config.toml
hidden_size = 192
num_attention_heads = 3
vocab_size = 1792
norm_place = "pre"
positions = "learned"
qk_norm = false
tie_word_embeddings = true
parallel_block = false
init_std_o = 0.0
init_std_up = 0.059
learning_rate = 0.0107
warmup_steps = 200
decay_shape = "sqrt"
max_steps = 4901
dataset = "wikipedia_en"
Each number is 50 + 10 x the weight over its row's rms, rounded and kept within 0 to 99. Layers, rows and columns count from 0. The size before them is the row's rms in percent of the matrix's.

# v: layer 8 attention value, 192x192, rms 0.19, rows 159-191, columns 96-191
# o: layer 8 attention output (transposed), 192x192, rms 0.171, rows 159-191, columns 96-191
# gate: layer 8 MLP gate, 384x192, rms 0.223, rows 0-1, columns 96-191
# up: layer 8 MLP up, 384x192, rms 0.224, rows 0-1, columns 96-191
# down: layer 8 MLP down (transposed), 384x192, rms 0.147, rows 0-1, columns 96-191
v159 087:33 55 62 56 45 47 66 61 53 45 45 49 76 40 44 46 65 58 52 53 59 36 36 45 52 39 49 52 59 53 57 32 33 49 52 65 52 49 58 44 50 62 61 39 42 57 52 57 63 32 44 37 45 53 53 33 58 61 54 42 39 35 57 45 46 44 38 45 31 49 62 68 49 49 62 54 51 44 55 40 66 41 64 54 48 45 44 27 43 52 46 57 22 51 64 50
o159 087:39 52 67 68 38 56 40 38 55 57 59 55 44 48 30 27 46 65 37 45 51 58 49 45 48 52 54 43 54 57 46 54 58 56 62 35 39 46 50 52 63 60 37 51 66 53 52 46 45 66 69 51 67 37 33 53 51 30 47 67 38 37 52 46 41 54 57 45 53 43 44 40 50 39 42 63 41 53 48 59 37 53 50 55 61 51 37 40 50 49 45 50 46 63 29 48
v160 093:75 54 44 57 61 48 62 37 38 59 42 52 61 41 56 54 61 35 45 33 63 54 48 32 54 64 56 53 41 31 49 55 54 49 58 41 40 63 37 55 54 55 56 61 56 56 60 40 41 49 37 66 46 53 67 39 51 56 47 59 62 49 41 65 48 43 46 45 48 46 55 57 48 52 63 38 50 61 67 55 61 52 38 56 53 58 45 43 48 43 48 67 46 50 38 42
o160 108:47 77 29 56 29 54 47 49 81 50 54 62 48 57 47 41 61 62 39 52 30 56 49 56 48 37 42 58 48 64 41 57 40 54 44 55 65 52 44 38 48 42 47 45 44 53 46 46 36 41 48 44 51 52 35 64 51 37 47 48 45 36 65 50 50 42 54 46 45 35 40 38 55 49 55 69 53 56 38 47 48 45 59 52 52 56 46 57 58 68 59 46 56 55 46 63
v161 085:47 56 49 38 44 59 51 44 43 47 42 44 34 44 46 60 73 46 42 31 68 62 32 59 57 40 39 45 64 42 62 42 52 37 62 38 59 44 47 52 59 53 54 47 41 54 33 64 50 54 45 57 54 44 43 55 59 57 48 56 40 50 46 46 50 42 59 54 54 64 60 34 52 45 33 42 51 57 46 45 41 54 65 69 46 41 46 46 53 47 58 37 48 41 65 63
o161 098:58 61 48 57 46 53 61 57 53 54 52 35 36 45 37 47 42 37 50 51 51 25 45 31 46 50 48 53 53 49 48 59 46 41 56 66 57 37 36 43 28 52 49 58 49 49 54 33 39 62 66 51 39 51 31 41 54 48 51 43 34 57 41 53 48 49 39 42 29 66 51 74 31 52 18 50 45 55 40 58 76 60 32 46 52 49 57 49 49 60 44 50 59 68 49 55
v162 081:47 55 45 44 39 35 53 44 34 50 56 46 54 43 50 49 53 47 49 57 60 48 56 57 47 35 26 51 48 41 49 48 48 52 70 46 57 41 38 41 47 67 63 62 52 53 63 51 51 51 40 57 52 56 40 51 69 63 53 55 50 62 53 51 38 44 50 52 46 70 52 21 62 37 29 45 60 44 47 64 41 61 41 45 50 53 75 46 54 52 64 56 37 56 47 42
o162 090:44 33 62 66 53 56 59 44 68 47 40 42 61 42 42 51 47 55 45 23 44 55 56 47 62 61 47 33 62 65 29 64 49 52 41 51 67 45 62 46 54 37 48 61 54 49 38 29 51 57 51 65 53 44 42 45 50 40 44 62 36 53 29 62 49 52 38 48 49 59 50 75 46 44 52 53 41 49 57 22 61 29 51 40 32 48 39 54 44 49 38 48 63 55 52 60
v163 095:70 49 43 37 51 45 60 64 37 50 52 63 42 43 57 58 46 59 49 46 40 35 39 43 41 51 64 59 61 39 43 63 45 45 49 42 57 50 32 60 54 49 54 56 48 56 54 53 69 65 37 52 65 44 55 38 60 50 35 50 41 44 39 55 57 49 39 67 48 54 63 28 49 51 38 54 44 56 44 50 47 55 64 48 65 39 51 68 50 47 58 37 70 44 52 58
o163 095:54 43 38 45 51 73 47 39 65 44 43 52 49 61 50 57 51 49 38 61 61 50 45 56 43 44 61 48 53 46 69 43 60 46 52 51 46 51 49 49 48 42 51 71 32 59 52 43 40 52 49 45 46 50 43 53 41 50 67 53 54 42 56 58 47 51 47 32 44 53 65 75 60 55 60 54 33 44 36 55 50 20 45 56 40 65 34 47 53 45 54 61 43 60 55 41
v164 094:25 54 62 46 57 37 49 43 60 64 62 43 43 51 49 56 55 37 49 48 52 52 51 64 40 62 24 42 36 56 44 56 48 52 31 44 56 51 74 65 46 51 42 62 49 54 57 44 62 66 55 51 46 45 33 43 41 58 44 42 43 51 63 51 40 64 30 37 66 47 46 53 48 41 53 47 33 41 51 41 62 46 27 51 50 57 53 37 60 35 44 49 60 59 42 66
o164 096:51 51 50 72 52 50 46 58 35 47 43 37 51 43 46 40 47 57 45 49 47 53 45 58 47 41 53 61 47 58 40 40 29 71 60 64 61 53 37 28 34 40 33 40 54 58 54 71 48 58 58 43 68 54 57 39 50 47 33 50 56 53 61 43 77 56 46 62 33 66 53 34 41 39 44 52 54 56 59 55 23 61 57 32 37 53 44 69 50 62 30 46 44 44 42 61
v165 092:62 62 62 43 40 38 58 65 43 50 48 56 38 28 61 55 59 50 58 43 44 33 51 26 54 46 50 64 66 43 54 29 46 56 40 45 65 48 37 40 53 32 56 48 52 47 63 43 47 50 46 35 56 65 40 57 59 43 45 46 53 41 68 47 65 42 64 60 37 32 70 50 50 64 26 48 41 55 57 37 53 36 42 45 44 54 50 71 66 62 57 34 60 33 52 63
o165 099:51 47 49 51 50 55 61 35 50 51 58 52 51 59 23 44 42 47 49 40 43 65 66 53 63 51 40 37 58 43 59 73 52 47 44 34 53 50 68 74 49 49 62 54 42 38 55 56 34 50 57 58 36 48 47 55 53 54 53 48 52 46 46 51 62 72 52 53 53 49 39 40 52 48 56 54 41 51 53 62 41 27 32 52 62 59 59 40 37 60 51 82 44 61 41 41
v166 096:56 56 43 46 56 26 68 57 49 50 60 52 52 66 77 54 43 46 47 55 42 54 55 56 53 42 68 49 35 48 41 51 47 52 46 57 46 38 39 44 54 54 57 57 44 46 47 57 36 44 52 41 47 60 63 50 42 43 39 50 35 56 49 33 41 52 44 65 58 45 40 57 56 36 62 50 57 57 33 47 49 48 38 52 69 55 53 42 65 68 50 47 59 44 45 52
o166 095:50 53 53 47 37 50 48 45 38 45 55 54 71 60 41 72 54 59 59 61 55 31 58 49 49 56 56 54 46 42 44 37 50 60 38 60 36 24 54 31 61 44 59 34 59 59 46 59 51 52 45 57 51 41 60 47 52 52 40 59 46 48 61 51 60 48 52 34 38 45 64 28 44 48 51 64 58 26 71 35 44 62 59 45 47 41 40 61 61 40 40 50 48 32 58 61
v167 091:58 63 50 60 53 45 63 58 41 29 46 59 47 60 56 55 33 47 66 53 31 49 54 60 52 70 43 60 46 50 83 34 28 61 46 58 53 48 40 58 62 50 58 37 58 35 39 56 57 35 51 57 47 52 55 61 51 44 47 62 63 54 61 40 47 57 48 57 48 30 50 42 40 45 50 60 36 45 48 49 48 60 36 41 56 50 57 61 46 46 42 32 36 46 41 42
o167 105:42 31 54 30 61 35 54 30 52 45 49 68 45 62 43 39 55 34 42 46 36 31 94 32 55 47 55 52 38 43 40 54 67 35 53 56 32 44 45 48 48 49 52 53 60 48 61 55 50 33 46 57 68 34 55 46 54 54 42 31 42 58 60 40 53 57 51 61 49 64 57 60 53 58 47 37 49 36 69 56 31 43 50 52 57 56 34 36 59 50 63 47 46 57 39 59
v168 094:53 61 62 75 45 83 62 44 55 61 54 43 56 43 41 49 44 41 47 59 39 53 63 61 46 48 47 38 67 64 51 53 58 43 37 59 60 36 58 61 36 32 58 35 45 39 47 46 37 40 22 48 64 47 66 53 69 39 58 50 58 49 43 46 65 49 50 35 47 48 55 48 50 43 54 45 47 48 43 52 42 47 54 33 42 38 49 48 38 50 48 43 33 45 53 60
o168 085:40 31 51 53 41 46 35 59 63 34 57 25 51 54 45 51 55 34 57 55 57 53 66 61 65 57 46 51 58 41 58 40 40 45 58 50 51 53 39 56 52 72 68 50 58 71 61 48 53 64 55 43 40 48 26 46 39 50 75 50 43 49 37 52 40 51 48 38 71 51 43 46 46 57 58 52 49 64 57 64 59 60 45 58 68 66 68 48 52 38 57 57 46 56 52 55
v169 094:48 39 47 47 42 27 53 34 33 45 50 61 58 41 32 26 48 47 41 47 46 52 41 42 42 39 56 70 44 62 54 52 40 45 45 54 50 54 53 51 56 52 66 39 59 42 37 48 34 58 62 38 59 59 26 45 49 51 54 55 35 55 44 45 43 44 66 55 40 61 46 64 50 53 61 31 33 48 38 44 45 47 50 35 59 37 51 55 54 54 62 52 66 45 50 55
o169 097:50 51 90 42 54 47 58 46 49 62 67 52 58 75 47 43 50 61 39 48 56 42 51 55 36 34 35 37 57 31 40 47 68 60 54 27 36 50 53 37 28 50 48 37 61 45 42 46 52 39 42 54 48 44 40 55 58 53 44 44 52 34 38 60 44 80 29 51 54 50 48 41 40 48 50 57 49 69 35 33 59 50 42 66 59 52 55 28 48 52 39 58 45 50 54 44
v170 090:51 52 47 59 67 33 38 61 42 50 32 53 65 46 44 55 37 66 45 37 57 41 49 48 43 41 43 61 55 28 42 36 47 53 34 52 47 60 36 59 50 40 38 49 42 54 46 50 56 24 61 53 49 39 49 54 53 50 48 30 68 52 41 50 52 60 48 50 57 40 39 70 46 52 36 47 54 53 40 39 46 51 46 44 42 43 33 36 69 57 47 45 45 38 55 65
o170 094:48 38 52 30 44 52 46 44 46 53 44 51 46 36 39 43 48 38 55 68 53 47 39 66 44 49 42 30 40 38 50 59 59 49 80 43 47 34 64 45 62 59 70 58 56 50 43 40 36 59 62 46 31 52 56 48 54 48 49 56 50 57 51 60 57 51 29 42 43 41 50 39 45 45 49 46 57 57 60 40 38 78 39 53 52 33 78 56 53 46 37 48 50 72 60 47
v171 093:77 55 55 77 30 55 35 53 42 60 34 57 52 52 63 41 58 68 38 46 50 58 48 22 49 31 36 49 43 56 72 53 53 59 36 44 57 41 47 56 45 48 64 55 33 58 58 60 32 58 62 46 59 42 52 50 44 59 49 50 60 52 52 49 45 43 43 38 37 64 54 63 58 38 76 32 65 48 38 42 50 54 46 51 53 64 61 44 60 49 50 40 47 55 49 32
o171 098:54 39 39 39 67 52 70 50 56 47 56 55 43 36 52 61 44 49 42 48 45 42 57 44 50 46 37 34 41 50 45 65 23 55 65 32 52 36 36 45 55 70 47 41 42 44 66 39 61 38 53 59 50 65 39 64 36 55 60 64 56 35 61 55 54 50 31 41 51 45 41 57 45 56 37 55 46 66 37 61 50 64 61 49 56 58 38 40 47 64 37 55 48 35 38 60
v172 102:45 43 38 51 56 64 43 62 55 49 53 51 53 72 57 51 32 59 53 59 57 46 39 45 46 35 55 45 30 54 35 46 56 59 65 49 37 56 64 44 63 52 51 43 55 64 57 51 57 49 34 44 31 40 49 57 49 43 53 54 41 51 36 39 40 59 41 62 54 52 43 60 50 55 26 43 71 47 57 62 48 57 66 42 60 66 37 45 48 51 52 44 61 48 70 62
o172 094:50 62 60 43 34 24 46 57 56 51 52 54 59 39 59 49 39 50 41 49 55 50 31 64 61 62 29 37 50 43 51 56 60 46 37 41 50 47 45 54 52 37 57 66 46 49 36 49 51 40 60 54 49 43 62 43 34 39 38 60 56 56 66 54 51 40 65 62 41 46 60 53 42 47 35 36 55 45 61 36 55 64 54 60 49 47 51 61 58 49 69 43 48 57 50 47
v173 102:69 56 51 60 40 46 56 54 38 49 43 54 44 19 53 51 39 49 40 42 26 58 32 50 45 76 45 55 44 47 42 47 40 52 49 46 45 47 54 52 34 44 47 44 45 49 41 30 48 58 50 35 48 42 46 53 49 50 59 62 43 36 52 62 50 45 47 50 50 34 73 54 63 67 33 52 36 48 61 53 45 42 52 55 54 41 37 53 52 64 56 59 71 54 64 38
o173 104:39 59 58 51 45 36 49 55 46 45 48 61 51 52 52 32 49 47 50 41 62 49 43 47 46 37 71 36 46 49 45 45 68 43 45 60 22 50 46 47 57 51 55 59 37 51 52 44 54 34 56 56 53 74 34 67 48 54 34 48 45 55 52 58 50 58 35 53 47 63 32 56 34 45 51 39 38 59 52 54 55 52 51 47 45 47 44 53 57 37 49 54 41 60 54 58
v174 089:54 53 67 44 35 47 59 46 27 29 42 50 48 52 51 46 55 61 62 46 80 44 55 29 49 42 35 60 52 50 50 68 46 50 50 59 63 52 49 52 51 44 67 48 43 32 62 60 69 38 52 45 54 58 54 39 64 48 53 45 40 59 40 44 43 53 49 50 44 55 51 38 64 65 51 55 36 69 33 66 59 56 56 45 67 46 36 45 86 63 46 33 37 58 45 37
o174 098:49 46 54 53 65 32 51 50 62 51 44 50 46 45 38 61 41 56 51 57 38 44 57 62 46 42 65 59 48 49 55 53 48 50 37 39 59 64 61 54 50 47 39 46 53 49 55 51 49 51 31 47 51 47 48 51 37 53 38 56 54 38 71 58 68 49 57 43 57 56 49 64 33 52 50 59 49 40 57 49 31 47 44 56 48 47 45 46 38 16 56 57 52 39 58 47
v175 091:65 58 55 41 58 59 49 44 39 40 52 62 59 41 38 66 54 56 52 51 59 54 37 55 51 57 51 53 49 64 58 45 56 51 49 37 49 55 40 41 51 59 49 57 42 53 43 51 55 42 63 57 58 40 50 53 45 45 27 36 47 41 36 45 41 57 51 35 44 52 41 71 53 49 41 61 58 39 42 59 52 55 57 60 61 47 58 41 57 58 44 40 48 41 59 39
o175 099:42 51 65 48 57 35 46 56 63 51 51 67 43 49 49 50 60 48 60 56 55 43 57 63 58 42 39 43 44 57 33 50 55 52 57 56 78 49 50 19 47 56 53 55 53 42 53 39 26 44 65 47 58 48 79 47 35 55 53 57 40 51 61 57 39 31 55 49 58 44 48 41 37 39 44 55 58 44 59 51 34 52 42 45 55 55 55 53 56 37 54 57 51 53 50 28
v176 093:55 46 53 52 82 63 47 62 30 42 56 58 52 45 56 57 54 43 26 42 24 51 43 64 48 49 70 43 49 42 43 58 53 56 44 47 53 49 51 42 52 39 58 39 37 67 58 52 44 42 54 50 48 43 63 58 67 42 53 39 46 53 49 57 54 54 53 49 41 41 67 55 48 47 53 57 46 60 54 33 40 57 44 51 61 42 64 57 68 53 39 59 45 26 34 51
o176 097:46 48 52 50 27 48 55 35 54 56 47 50 48 69 47 47 59 60 50 49 44 59 46 48 67 50 49 60 45 52 55 33 49 47 42 51 54 46 51 43 57 50 41 61 63 59 37 40 66 58 45 57 50 54 30 59 30 50 45 63 38 68 37 30 70 50 45 39 64 70 47 41 64 39 42 56 58 47 53 56 71 53 58 49 39 45 53 43 31 40 70 48 56 71 50 62
v177 087:54 63 45 46 57 48 61 32 46 63 54 62 46 34 60 65 53 62 63 71 45 54 63 40 47 32 57 68 58 52 59 50 42 43 47 55 49 60 49 60 55 52 49 55 43 44 40 69 36 71 57 70 42 47 62 50 48 42 45 62 43 63 49 35 45 60 37 27 49 60 42 46 67 51 57 39 45 48 33 41 50 56 52 35 61 40 57 60 48 43 48 47 37 48 63 47
o177 081:39 51 42 47 52 46 48 62 48 45 46 42 55 45 44 33 51 36 54 44 38 35 48 49 46 57 39 44 48 45 38 56 44 35 59 45 39 37 47 71 45 68 51 53 50 29 60 54 56 50 38 42 62 50 47 20 34 56 54 60 46 59 51 55 73 27 56 56 72 58 58 43 32 51 48 52 50 51 45 54 65 60 57 45 68 46 60 46 60 54 61 56 60 46 37 56
v178 096:42 39 49 50 45 33 73 61 58 47 45 70 52 49 39 41 57 45 64 65 49 56 63 36 52 39 66 30 44 59 55 53 43 52 61 44 52 45 42 57 50 36 45 58 62 21 48 50 57 47 57 40 58 56 43 42 68 56 67 34 56 52 58 47 44 52 53 67 56 49 49 49 54 60 51 42 33 48 46 47 53 44 48 43 42 51 38 60 57 51 56 51 56 28 56 49
o178 094:44 36 74 37 62 43 34 36 35 65 52 38 50 40 54 68 40 36 46 37 41 42 37 51 37 54 50 52 67 35 49 29 59 53 48 47 48 51 58 54 75 67 48 28 48 52 39 63 69 59 33 56 49 47 34 46 34 47 42 56 49 47 51 57 52 59 36 49 44 67 34 60 52 37 51 61 60 51 43 42 37 51 52 47 45 51 64 48 70 60 33 38 46 42 53 50
v179 089:47 47 47 56 59 55 80 55 41 42 67 42 37 39 44 44 60 49 40 47 52 47 44 63 48 62 48 49 32 66 65 44 38 39 60 42 42 52 66 54 56 61 68 54 35 55 51 52 59 42 56 42 39 67 46 56 60 56 52 37 39 35 57 58 51 57 56 75 64 40 50 51 67 49 60 38 62 50 50 43 64 48 57 55 51 58 35 38 46 46 63 51 34 48 66 45
o179 094:55 54 73 42 34 44 54 70 55 48 34 47 56 49 62 56 37 63 47 45 58 61 29 23 41 48 62 49 56 44 39 62 54 51 54 41 51 47 34 36 68 59 37 45 71 59 47 37 37 59 49 68 54 35 44 48 34 32 54 46 49 44 43 29 48 52 49 42 37 49 52 57 43 35 68 53 40 57 54 60 53 52 49 52 65 55 54 59 27 55 62 50 54 51 34 60
v180 096:37 52 52 39 39 14 37 50 47 43 57 69 40 60 50 48 53 48 55 47 55 51 49 45 51 49 46 47 33 60 50 63 53 57 38 50 57 47 56 39 42 48 48 40 42 56 56 51 61 46 37 49 57 45 40 52 42 48 38 47 48 41 54 38 47 47 39 42 52 52 44 53 40 63 47 53 66 47 47 58 58 56 51 39 63 55 53 21 44 49 51 58 62 40 28 66
o180 095:37 44 47 67 53 74 63 40 58 48 45 46 63 55 47 34 49 66 51 42 39 46 44 50 55 41 41 56 42 35 38 45 64 44 66 46 52 70 49 54 51 31 52 59 51 55 38 55 53 41 49 44 50 42 61 40 42 50 42 66 59 51 43 58 43 59 72 60 49 54 73 39 51 60 37 48 63 54 59 41 53 64 39 56 53 46 44 56 62 46 59 59 52 57 33 32
v181 083:48 53 54 50 38 46 52 58 55 54 42 57 58 43 61 65 58 49 51 48 69 54 44 35 51 63 45 38 52 13 44 62 61 56 56 52 45 47 49 52 38 38 50 58 61 28 60 55 47 33 42 39 33 39 62 58 50 39 34 37 44 45 51 56 39 63 40 48 45 63 84 52 41 71 41 59 39 57 38 47 48 47 38 56 47 66 48 45 57 52 49 46 53 51 44 44
o181 088:57 46 42 67 66 53 51 37 57 38 47 50 49 59 43 39 68 53 53 48 47 34 43 64 46 43 39 64 59 56 42 55 33 48 25 70 71 49 56 60 59 45 44 44 50 57 35 55 53 34 50 55 51 43 34 54 59 47 59 51 48 36 48 62 57 55 45 45 56 57 36 44 58 30 50 39 38 34 59 48 26 40 54 50 64 64 34 60 63 38 52 66 45 55 51 48
v182 092:37 56 43 55 60 48 44 48 55 56 61 67 56 48 33 33 61 66 61 47 53 60 60 41 64 46 62 36 36 62 52 27 63 45 48 61 52 61 49 66 41 50 41 59 41 71 60 60 41 61 33 60 38 51 69 45 46 49 49 32 48 44 52 56 61 47 48 64 54 54 31 57 52 49 46 50 35 41 48 61 54 43 73 42 43 51 36 42 54 41 44 47 50 48 58 57
o182 095:58 54 47 50 56 48 37 60 42 48 58 68 48 37 65 61 52 36 42 71 80 56 55 39 30 66 57 59 65 56 57 69 43 62 65 46 47 33 49 54 58 51 50 52 63 51 43 47 53 64 37 22 47 46 59 40 47 52 51 67 49 38 67 47 40 76 55 47 38 40 61 50 62 45 49 47 57 56 42 56 49 46 54 62 36 57 71 58 48 55 43 68 46 43 48 41
v183 091:52 45 46 50 46 70 54 70 37 46 45 40 41 53 45 61 46 47 37 40 82 56 39 58 44 32 39 44 51 63 33 71 51 44 61 48 56 51 41 48 51 39 54 52 48 49 38 51 53 45 43 44 51 48 80 48 68 75 53 45 55 52 46 42 54 51 47 63 33 37 38 67 54 52 46 51 45 62 60 49 47 59 67 28 52 46 49 58 36 45 53 52 59 55 58 54
o183 085:55 70 40 49 44 41 45 35 75 51 66 52 65 42 73 36 68 52 46 62 44 37 47 38 69 54 35 53 46 57 66 22 46 62 47 47 57 50 45 42 51 62 51 51 42 70 51 48 60 61 58 52 62 46 25 53 32 36 55 57 49 50 52 49 40 48 55 56 36 43 43 54 63 62 43 41 57 54 48 65 59 65 35 57 53 24 51 48 61 48 69 42 41 55 58 44
v184 094:63 49 57 51 45 77 51 43 51 47 49 55 56 49 31 56 42 33 66 49 51 60 57 50 49 41 43 50 51 67 39 62 42 38 62 48 47 30 37 62 50 59 50 45 51 42 66 37 53 46 51 53 39 57 63 61 49 47 48 45 40 53 46 48 41 64 46 34 41 57 36 39 59 40 58 54 53 47 53 50 49 51 45 36 49 57 45 63 50 51 59 47 38 32 68 51
o184 092:50 40 67 45 75 54 55 63 50 36 36 43 43 48 60 37 64 39 57 54 43 42 45 59 43 55 58 40 51 57 55 38 54 57 61 55 45 54 51 42 68 51 55 42 60 46 45 70 40 57 63 53 49 35 44 61 45 51 66 61 60 67 37 44 71 57 42 65 63 44 51 57 49 58 37 49 49 56 70 43 46 45 44 33 61 35 56 32 52 49 40 58 80 59 45 59
v185 092:36 51 45 34 52 44 43 47 58 47 48 49 49 45 64 52 51 56 36 44 23 49 43 50 43 53 54 32 41 47 55 59 39 52 56 43 51 63 61 38 42 52 53 60 45 52 56 60 57 62 43 45 50 45 35 53 48 61 51 52 44 63 55 58 52 58 40 56 78 62 22 50 42 50 27 61 47 43 66 65 47 60 61 48 43 69 45 58 48 44 33 27 53 76 43 52
o185 108:53 57 64 68 56 50 39 62 31 48 48 53 45 34 38 69 41 41 64 53 62 46 42 58 58 45 44 49 56 63 60 44 51 55 63 48 55 38 53 63 47 48 43 53 44 50 66 52 47 45 33 38 42 53 67 67 46 45 37 60 56 48 52 48 61 56 67 51 38 45 75 49 50 46 46 35 46 50 29 69 51 59 40 60 45 46 50 54 45 54 62 53 46 38 64 47
v186 089:35 46 57 44 32 38 47 42 59 38 55 64 46 48 44 60 53 51 53 63 45 45 57 43 46 47 68 36 44 51 48 54 37 49 47 53 55 60 43 45 48 57 47 68 49 60 53 45 49 54 48 46 51 38 48 46 51 53 70 59 32 49 55 50 55 57 74 51 54 72 42 46 52 43 32 49 48 56 60 55 46 62 69 48 66 64 64 35 43 58 54 46 54 53 48 40
o186 091:62 57 62 63 39 59 46 54 30 55 50 56 69 53 60 46 40 48 61 46 44 39 64 41 44 58 46 50 51 43 52 41 46 33 51 37 40 49 38 53 61 35 51 55 46 32 60 58 38 57 38 48 56 50 42 54 61 59 44 42 44 40 55 48 37 56 55 46 46 34 73 46 49 61 45 51 49 26 61 50 53 44 39 50 49 61 47 43 70 33 46 47 47 62 73 49
v187 094:44 55 45 48 56 57 45 55 58 41 46 63 46 58 40 47 28 61 34 42 54 46 41 44 51 51 65 64 64 36 58 55 37 57 66 47 35 40 38 50 63 51 48 52 50 37 57 44 53 48 46 66 18 26 42 67 50 56 57 41 40 40 57 52 43 53 53 39 40 29 45 59 65 69 41 40 35 41 56 45 48 61 43 40 52 64 37 24 44 58 47 48 41 42 53 57
o187 108:57 50 60 57 52 50 54 37 43 48 48 49 71 37 46 49 61 58 40 59 55 46 46 40 49 63 45 58 56 43 48 48 78 61 42 39 50 57 53 46 57 49 50 56 56 63 42 44 36 34 68 25 49 50 47 32 52 28 41 49 51 61 58 46 64 56 40 49 63 49 47 49 40 40 58 37 58 58 59 45 34 52 33 63 50 57 45 37 56 53 64 31 71 51 61 55
v188 088:56 56 42 44 43 56 45 50 44 45 55 53 53 35 57 35 38 48 41 52 53 43 53 63 54 67 58 59 54 50 28 60 57 48 60 13 56 54 49 60 73 45 58 51 39 56 61 48 51 49 42 49 36 51 31 40 47 30 51 52 61 46 53 62 54 47 57 55 34 42 49 55 62 67 59 68 50 45 49 40 45 48 60 41 60 38 66 42 48 55 65 71 43 66 33 48
o188 084:58 53 60 61 34 60 70 57 49 35 50 53 69 54 52 33 59 44 57 41 52 82 60 53 56 57 63 47 69 41 53 33 51 65 45 64 59 50 60 33 30 45 49 51 48 64 48 41 52 34 67 42 52 60 45 41 50 45 44 53 54 48 30 34 32 38 50 35 48 40 49 38 46 45 36 69 37 43 50 41 60 47 52 42 32 39 48 43 61 57 58 43 67 42 58 54
v189 096:82 54 67 53 47 48 52 50 58 75 73 42 49 59 64 45 34 50 46 49 57 48 53 45 54 40 24 49 43 54 58 40 47 48 51 47 49 55 67 65 53 72 41 41 50 64 39 42 46 60 68 42 47 48 39 44 51 53 59 41 38 63 56 53 38 65 41 45 46 71 60 39 63 59 57 47 44 51 51 34 44 63 63 39 44 50 49 60 67 51 37 58 40 41 40 49
o189 097:45 51 48 51 60 49 50 60 43 38 35 39 43 44 44 38 55 37 40 42 46 43 37 57 51 29 61 53 38 45 44 60 28 42 61 45 70 54 38 47 34 43 75 53 47 57 50 43 54 46 37 55 65 53 65 50 37 51 48 46 55 62 44 39 75 48 58 46 49 35 54 66 42 46 54 51 50 64 43 57 42 46 71 49 51 58 55 28 32 47 65 36 40 47 53 46
v190 096:48 48 59 50 52 54 69 42 42 56 45 47 45 38 28 32 50 60 46 50 57 42 55 44 54 32 60 57 56 63 31 44 40 58 54 35 38 54 56 47 38 38 39 42 29 55 54 60 51 46 49 56 67 38 62 57 41 37 54 32 49 54 50 42 47 50 45 46 22 53 65 52 56 59 54 62 58 48 38 54 50 37 37 59 64 34 61 52 70 64 49 56 49 64 46 44
o190 097:46 48 43 55 41 52 56 54 49 58 27 47 56 36 44 51 62 54 46 44 41 60 53 59 48 64 71 53 53 52 61 31 50 56 53 50 39 39 53 60 58 48 51 65 54 48 43 46 55 61 68 31 29 51 51 42 38 72 38 56 38 55 46 53 53 44 57 44 80 52 27 36 38 41 43 47 47 46 32 52 37 47 48 54 61 39 51 52 31 25 55 65 48 48 37 53
v191 096:52 45 52 52 37 40 48 42 50 80 55 47 44 59 51 51 66 64 50 44 40 42 55 53 61 57 59 43 59 61 42 42 41 60 55 37 62 53 69 45 61 43 32 45 56 46 39 51 43 45 50 23 36 55 57 34 50 30 64 62 62 41 67 85 45 39 43 60 73 37 42 52 51 54 42 71 42 67 60 65 49 44 45 34 45 54 50 58 54 58 56 47 53 41 35 53
o191 090:47 51 51 55 38 52 57 55 46 36 60 51 60 50 35 51 52 35 61 32 63 61 46 43 46 42 61 36 57 46 55 59 56 38 43 42 56 61 41 68 41 38 72 47 54 52 61 60 41 55 52 71 38 47 49 74 55 49 44 49 57 30 66 46 53 54 52 48 47 64 53 49 57 52 44 47 58 40 44 37 39 41 61 56 54 52 56 50 47 37 37 44 34 35 45 39
gate0 114:56 47 62 51 63 43 75 36 53 42 58 39 47 39 45 54 42 69 50 54 60 45 42 46 38 46 54 43 61 50 48 29 38 47 56 69 50 52 46 55 43 51 38 38 43 53 34 61 50 44 51 67 29 53 50 82 43 46 47 54 50 55 47 58 48 49 30 63 43 26 43 47 49 57 56 51 64 47 49 53 56 42 36 47 57 74 56 43 54 51 33 56 48 63 64 44
up0 108:50 59 60 53 48 37 43 33 65 50 49 54 46 69 49 54 46 56 57 70 46 46 52 48 49 63 56 41 37 49 57 56 43 63 44 61 47 48 62 61 41 33 56 57 44 57 51 38 60 63 50 42 33 47 48 45 65 47 49 58 43 53 64 46 57 61 49 50 56 43 15 54 54 41 46 53 48 50 43 46 42 52 33 41 74 69 64 31 49 55 52 49 55 53 46 44
down0 107:32 48 52 43 70 45 28 30 37 53 44 56 60 61 61 39 58 66 45 56 65 54 53 48 59 47 38 44 47 47 37 34 50 34 48 44 43 53 56 41 36 34 62 59 68 57 45 54 62 52 54 54 33 40 63 38 52 67 61 57 73 49 49 52 50 43 39 69 48 81 32 52 33 47 55 35 48 47 29 46 53 54 54 51 47 39 58 53 57 36 64 63 43 69 52 48
gate1 090:42 51 68 57 25 37 63 54 55 49 65 55 63 53 64 51 45 31 51 57 56 34 64 38 51 41 50 48 56 55 55 52 53 41 57 68 54 46 59 56 45 51 58 50 65 48 40 45 34 58 55 48 54 40 54 34 75 59 52 53 49 60 40 48 59 57 41 51 36 45 54 57 46 42 44 61 51 47 54 57 32 57 50 55 50 50 40 32 47 52 60 46 53 52 56 45
up1 098:58 52 58 63 52 49 42 51 35 60 35 50 60 59 60 65 35 45 55 50 53 83 41 41 45 48 50 60 46 55 32 39 57 63 44 47 46 50 52 55 54 50 38 47 39 52 51 47 58 49 32 48 60 49 60 52 43 54 46 61 74 35 46 38 57 54 56 47 62 43 59 46 57 44 76 55 41 33 37 36 57 39 53 38 24 35 48 36 61 43 50 42 44 54 44 76
down1 089:52 51 65 52 37 47 41 57 48 43 39 62 56 58 58 66 47 50 38 56 45 23 42 54 56 50 50 51 58 46 61 67 26 37 55 61 47 75 65 44 50 51 47 41 59 52 55 66 45 60 51 52 60 46 51 58 60 49 32 45 57 46 66 51 41 20 40 27 71 59 43 59 26 36 39 53 40 40 41 51 56 40 47 43 59 50 53 39 54 30 58 48 42 50 43 48